Weights of a small transformer language model: vocabulary 4096, shifted keys.
Each number is 128 + 32 x the weight over its row's rms, rounded and kept within 0 to 255. Layers, rows and columns count from 0. Numbers have three digits each. The size before them is the row's rms in percent of the matrix's.

# up: layer 2 MLP up, 768x128, rms 0.556, rows 104-128, columns 0-127
# down: layer 2 MLP down (transposed), 768x128, rms 0.271, rows 104-127, columns 0-127
up104 097:127124120103155109130146131153152150142107136149185108096104142086127120127124134139129098163134079109201160111154164129172119147109102138073148187155096150154102062099132103154121081153143182103104076138093172140095131116132129080157128113135159092106113153124101114146161155152133091116132084074100184116120037141155206159053112179115127076131124177173157100122130192218079115139130
down104 088:131128175118128108101110101126132147139091079170150078120088182130157192101053136129165142132121077144155120114151179126167109135140122133092127090146118114147117140079127138113184107141149177074165166143112158165082072138191121152127148112108123064051110113089110109059131127167123070145083086132091127102147131099122167176081132154126135193141148146145109133184136156168155205137071
up105 090:179129117145138125168110142092144113172119120183190054071158199138198073164102094138136131087140185065108107112110142107072148134121221172114074150163107153142133114101136137109151115148137130220114116150151139189125140140141113106168115121062166133160066127113109139118142124151136113131127121150132115127122068167143139137141098172119140169172132118161138073184115091133171140162142
down105 096:096167134139123116126139151124086133082142086133174096086114159140143093163085107152165100119115146037137094091125070199083099100155212129077136152175157044107097098135167125107139109114139129121098124090170167076169147165120160108123101084169129143122135141123181143119114146155140126193123088192088125153123079153151093151133191177105140152125113162187110112175160108100117132112131
up106 100:094069104181140151164120124152125097078141106069114147134128131149073131150086127096094095081147167190117121154164122116128117085119121174152086126126158050117146147157116028086082127039133164103126154149155147144080151099134074118121101174157120093119112129100147128122156189130149110121180123118117121137126082109181104101103081157039135095126136096187105162118119139146097167101143
down106 105:100133123165169117167166126145127139096160095079167152109153152145118138164111147107087063092144144201120131180183109156105158101135125165115137104074203123081109131155135149051144128073107181125120132157214177164112115123156064169125161155147132081138125128113071129126120154125091125080132138133141107108094071138153067068145046133101129126103080113139139140129138162140162160081139
up107 100:144103091182140181136142102103162108082164132123093103134143133165079099167134153156134150142132144088148120108137100142160071158095120191115098161131110108150151175178123160155064168107091170147150104123128134145083111162167108146140094144168118144166110096110124160106129149113031154123155121143078060148139108142081060042135123142121105097096118080090114183063092104059127131091149
down107 097:127090100168188174156148108063103089178138125086119156135087073140119103117117110136133181177136118115138143101150097065145149159137135132157121136115143188142113077181126101205138146113143149156109132108100109139083132164139119099162147219156151071145090130157154128149130167144118169156126127141052080140111162165125128050058120134100129136082185089052144095163122137126090119125132
up108 101:179146098123136154121082169052098124148167166128120114109090137186128094087141164142120143143126150093147138093165132156109155176114146110190094146152129108134086105073112118092130134063143137095123136136100113136094108135052123086171094119098086103096163177045133117172087118134097163126118069115213131164087150132074130079122079164157107106100161150132155116146105070118196159119108
down108 106:151186093139124103153100151101066102156136084127135115063106122132123141088140179156138137156059183095151096080129126108091155098146179127088172114148167060120089114123109069122173167128170107115153121204153120129151107150124104155155141166102100128148238112092119112150168168108163092069179095114108169152123108104101148129092124137129156120130122128126168155163129068086154151067140
up109 099:170160061154105183120109092128143093146094155106202101106125183145156096176139085105113108094120138193148129134125134121170129145152148137145106127127125164142120068153096163164185111211147151179103163134150175138126131088127153203154092090119136117126130173163130140071183128110122135104131195097144206129141171130206155099117127178137151141127163091137189112145146134176147120160150
down109 092:145168102129117160115071074122083149114129102076155158137168158174173137106086184136110169136098146125138118128161138122135111186172156117088122058133132088152086118105092076162167143169103137116109071138140117104151104091205188130143088128102142120116136191121130123083104128169122101081153150084161135135142118032112102159079152160115173122157136166129105119158165156126149148138029
up110 101:147091130162165180091111106112111170117143149138154141136180158132112137101141125091122132109106095171096130120143104094097161160201147150115150100104095094096136092121143103099156039147156131128207146154166110117119138111121109059110124150083095128154160157133080125128101140139102189132109136114075026174181216146092188149119091141119176134129168146138135152095148084198133118147107
down110 101:104046166171125066104122140088135106053093146150161086124147120158087204106154137077101139122139107132146129134161116098166081207146112190142133099093140145077114164170183112161154147129094178111126050092074182088143135121127119128148165107115130159101128121133106143153140127115152097128171117170066112140136134088141169137179106198098089146125095091149131119078132113123135176121165
up111 098:131180119118175122143112155106125110052077080132131161115176109132122129163139105092134121119140119177050098116084137137086141173124104120160140135140169149114151129129064147149098124089121099120134184131078087155146150153119152115081110144113184039096098049138159183154163127119140135110088218052135158151102160123109148109154099078167148108089078063128153107157112139132133108143145
down111 094:115124145168119155150132143164140103065108141164113111113105131144128143175115118154169141115107129104080087141080120132149141123097104083073133133103137169167114162092123119162087152140070087129153129111101170113124217119138139105054106071149136158064099081159132066136167152114111114137140113141154188146146169187152089130124048091197132118077128128159132126173163139166130077099213
up112 091:102043149096152098129155116168158180133157137142181132131097120173102164122147168136114151064151140147159133094147181093098097162201187142098135165119129119148135146169131093121120143107113090186109147122104117158161174140098123096173105121091152105148106149119148087081124146203075085205118144126116079168208100127092123204167116112111149119124161099097169134129087137107073132136137
down112 101:074112170141107148089101106097157152178115121089111116140129082094084137168152171114060153104120093178118190144136131125092098135165091049119165121125071121160094071100098174129116152158149091155181101138077103169202115133144164148137095106099143104121105099150083124108155121211126112122151172168160088210145085103114079172157158133115134133089147137114127139165097151113114173144143
up113 098:156138095165132143123129103155127074123100138160104174161151149164158160098133147137093093137153155065156211106114150130119074093095130118148041092150201112099115094153109111096150107145184113136075111182078166168179144116115137074065151186110115130101108150112134129170121170158120072107115174090125124166150107150117110130150108127202121164153104127074079147156096117161165116072120
down113 089:169113105188126143105152158150124149067120185136165171098107146164153121065136125122065132115095136120123150129107116148084107131132122170168148048094155170172138124121127181163102119157109142127122126094133127072140120130166110112008155127129117100148120137140132101140123184109115118150083162125148155141130146255099039089111167098149128141096130112100125147096125108158124144158149
up114 107:106172210108118116133177117104110124187208077133099097129126157093076110100121123134118187132141155166147108145167182172093128117100156174157111131075107139145169174142148090135083146169157088079067119139140127102126098196149075167074141127160136156126191135170152069213070142098081123128111114122113165132137111071092133142129138124138178162118155109115140097129138153140119147095131
down114 103:125125100130118131119174105081121126142140088114105099129099112124065089074138150161104177159119102154109153117150151209101077135197153143126150153124158119142079175125153087133122098120183111133090102173114156082179124155130128126110157099101110142146101139123141102209084145136119106103193136153072114124153162043075117159055150147121158148079170123156151115143171194132092079131188
up115 107:097109104162160182127122115162167175123098140185143065093143144154151155085143168140132136152128098054101133088114147066114104138154169140149083132124168139109120117172121074144079113129104161168109095100102111172147141068091132099121140116104065128112114150051115171060091148148108154140147175081049130082152109111192166145132124130091127160103085147129074103076099150111079148158120
down115 102:115162122147165148140195082138191173143172094134142051114106102098148165079131049186082138201144113111159169179161188100122138160083147135135107081093117111130082116132151144140111124194096145163141105102089145149145177109135147187137135131131085127144166140084062098180100124155107109124142167089076142117142130061117141139093108162137105087098116117107108100161174135076123137128116
up116 097:127139096097088043163142074125139171156141147105126096127154131128155140106098132070108110172118162133085158077115120197131116063152151152153161131136141139153146103125187115166116162159100144131136103181110160132115160104147133092092147129101131108116189094137124084161134139177118145158114114082107156179126180102077105082150108147144068049151150125095140086136175151160088155238099
down116 090:133112133133037120123150079143110150098141133101140099149137165126203227153135111090075187140106137168120102104100140103151088119134123171109164098137128135109088123144119084148136136130071155084137099104086162103166183188167146158120131149131109127156182136127098093081160161072137082090182107155114153148146122039083168129073142127130112147155153117135137102108158130138190174159088
up117 118:110087081101109123141103097144189174126157124132157163125137132092138167159143115127170146105142183093117143148133062146172085095127195145140082171129137141167148088178134127063110093035167152145198082152111124119140085138137170131191092126120161107076053136097135133141135143144109172139129119108141088174091116131113160065118122107128195097075152080122172116109127122162138126076110
down117 112:135088124116151090099132093161093191164127144167125147168142103106170194128139140127168146105107166104107188124109067142164137075143124128149135156105173179159097100102145125127078104055120200197124042094141074149111136150158148108162134095143133130112132109070179143137141134199094153173125137065103146191169113064109113108104087109153168126120145118130127132081137088129119126107086
up118 100:084134175168104106132154143133156132157097145128137164130065115129093102088137105157083114147152142141170162107143110095124122129112147112160149086112127140162200110125098094115126127126117094128147077099122135104091115188088121117147112088133151097132119121123140154091185131115140018113143135142114132114168091103161086196139162178192050149089142131191113202135081086186123182197107
down118 110:163131087089122150132134142071090054093115163130117128082117114082171112083168107096145159142088105140117156182144094162158176142150154138151169153142155118166127152177111103174080131138082116111107058148150192073107094143122145147156182115052173102093180092160150207090116102116194058105116099139116137164090150150123129140103142119153098143152114110141120142109083127167091148157157
up119 118:131108113100142171104126131131106076175111118132087162116132176091116099119170124125155134104155176070132109138092088153049166100129128127142111133130068125089145178133092112065122103116115153107150108103147062082180087101160170147109145167180147127104107181123177166113123096142128131113129131134102143141126168089137099149141054057153076120147080078057108146096122180086195129152181
down119 113:093139137078135101147126182085110053153141121168128143102101144030171157149146121109118115121143137117093140144117112126115111129102103165177096135130151150111195134142111134124103121140123115113142095142111112116163122174111177143135092132189107099090068164249147126108161082131196096068122103167108136156104109142090106179205115092133065082149117113102148140131147136183130157180126
up120 100:172103120081100155135123146086111142167127136047113142119149126091173094091148063095159122142090142113114149107160177118104065104111145109148031130113138121131117101211157153105132113144134119081137130173096193164127136140177152157136102132133097138111085122155048090109110077108117124122150113143122128160164160122144119082086122131119092070145186179137180190112116106151124090056170
down120 097:140137077113082169087069145093126144144140081111105097170125117097188149124147054137110100173145131167152130096095090085141142091145097147184114133158103151109103097150107128158153153135123093148148139105168102117056108160134188177131086130078091158120121135101116150139107115115149097136182105130110121180125172195117067136090149134105154152208179144140127203095132068131137200116086
up121 113:125069102130106099154117099141130161096119140102145111134159131160161130154162094200120106201168148149143118108096162110170193095139169125113119189155092112135172073121115170162144118137100223168141173173177118107206113115157100081096117189078133109123100089124117103140132188099156147097113138150171176092151172138158100169146114153150099149110154206141151115130114133127173128162105
down121 121:092106088068081115222087119148147130094115174157142139078103159137108166104068153126115152095170142136129125168140114146172157095130140168120163192108091099146102128124105168137122129087086120126125137175120140108180128167133106131108171184042104100113072108077134072099154107038181094137108132149151122111153151096118120149102133110128156136107132189179126147134072141155180130156168
up122 118:069117110184155116077146175174151119108119141153125089038128105185089042133152121179128062111171141114112099110172112089144164110117176070143157138143129092119143144142095145153160120135134143055179144094156085121107142125110105131107054141130135142076106147143135166121104129122108101143165146136114098142149124071107128119107085107128111153156164100121048133128074055088106164141077
down122 112:147162203192180099145125097083129129135107148120139094077178105126123154149136139109146083186116118119092102158199060153111123193073196146117128126130094095148089162103097156110138176084127183100163143120087060113101136113098154124156066078131162105126052161150116144143191151160135144104127126143143095186133140117122107150172150144148094071119146114118129153161070101125141136092125
up123 111:188124130142127190178105168153139128166140168137086176093132121128094087103105096138222104118150155084140065138116083110124118160120082120134135121158139135074120119103099163146108125124150096092078174175092140139165083157135051191131143098141112116138157128162102105087156125101140121115119104108172095125111180097104141156218174181155137159192147159166084152099133129134139163083086
down123 110:105142099128143209166150137094088125139107161119114143040134109110116115073118108124119116111163084163125077132089138114150125126163104161130168108112159156122132135111157129094157111139148130090131162118117188162126111100169132168123188175095165140126114118072080103128143159143141113141139072142144080038071139154166123151173118189122090122163103049133119107133207132185064109193121
up124 094:115153117180093119102094056161153143094115194026113135089132129097082167089089161169146195106130150082136131119133093062115117051162102146142177170107128106147173073082134144152104176162114109169078135085151170111108117109117152096162102142174094082143115140128110105159112160139152145132172123125138115021155138116162150180111108170146126133150135132139140152125112118144153108117114
down124 093:136175166152134153045180106125155162080137132109192169148092135105070153065119091140077168206148098104105165136137156090112156119128154159137166117107110119143112149075121128186108129211056136118111117101146159088115126177125186118098148134116108096140098108157109143137134157169128095108140093158178160082110190101093077086116080146114132120110120170075137159177146130100122133099109
up125 099:115131117008141138109167130096103119163103116167120150131113115120192133126222142105111087159164116132135124095124134124137095106106127072157102150143139086109096134094079118123143077103123177088145180151133079178126131144133109117105089113168126141095099080193184119107092147086138094100089179154075122123143137163122144129130076144099115158156029134133154109080076149157151082132092
down125 093:144120108069119104065109099092130136128128143091088107129060155116104139104147153156092079153159187169086097155153143132200143094122144092112107181093126085119089164142100096156096116158115186119111164056154168209171098136083125139152138136174137144174173128144146147113148164071080136127203117087154094143187161158143092116170116118112115101123108126134088152128103149148192095092130
up126 092:135103123149099186097163123090150096118107127139141146122177108195121080126180070159123198115134154108147133125142132045084146152100191121112097150179141140149166113111100135101164133106132114136132118127159175139121216216120105171110129092144141151114124128197109090118146080084150172094178159112088149116134080130120132172165082164109106147153094059145169111125190133117098170127128
down126 093:122129101175156129108183067115079120103090084124157134122129112103149115104100138173126109172202118135137115108132086169152153138115145185122182097179139096099074158091148092114163150155118091127088121112076085117141103137114071128099159169151151122096076116135083105167145123113159091131161156130132122154211116117119194165135142141113193122165194156098123152153085172175095057085086
up127 123:074155100180078173110136206162133120132116176118112140100070110130092126181108126184168129097118200094135130113110107111132052165127090144101105184126113119099122138189143127158107120143104117110143151138104127158131124156096107096133136125105181142121106120178089098123150112118102131040112138236141083099165107096155128178124169115115162146100144065142074048128127124127136160150109
down127 127:117112112115067192133159147142111125134118129140175102108145105145137113165140186155121125132142111131125071134100166123143117201130039118114111149120147090138114131204171050170097184157107124143161138068182110096065108177107093119128117152111127162207090125129113100154094120146154082085079156170191075150138075091116141087149110123105155146171146088129106070138137117132146140163142
up128 087:160126149164150149138147123118095123078179118179142164125104174113109129180168113186109186167126159098194175150082108102150140136148144129205134089174158142098155059138126109121102114114120146160126060143085178164101056109118131127109137069110133130104085103151089141148118166121132078128133122165113124141107160089099111113097109184075085169170169102150146124128163111197208142140100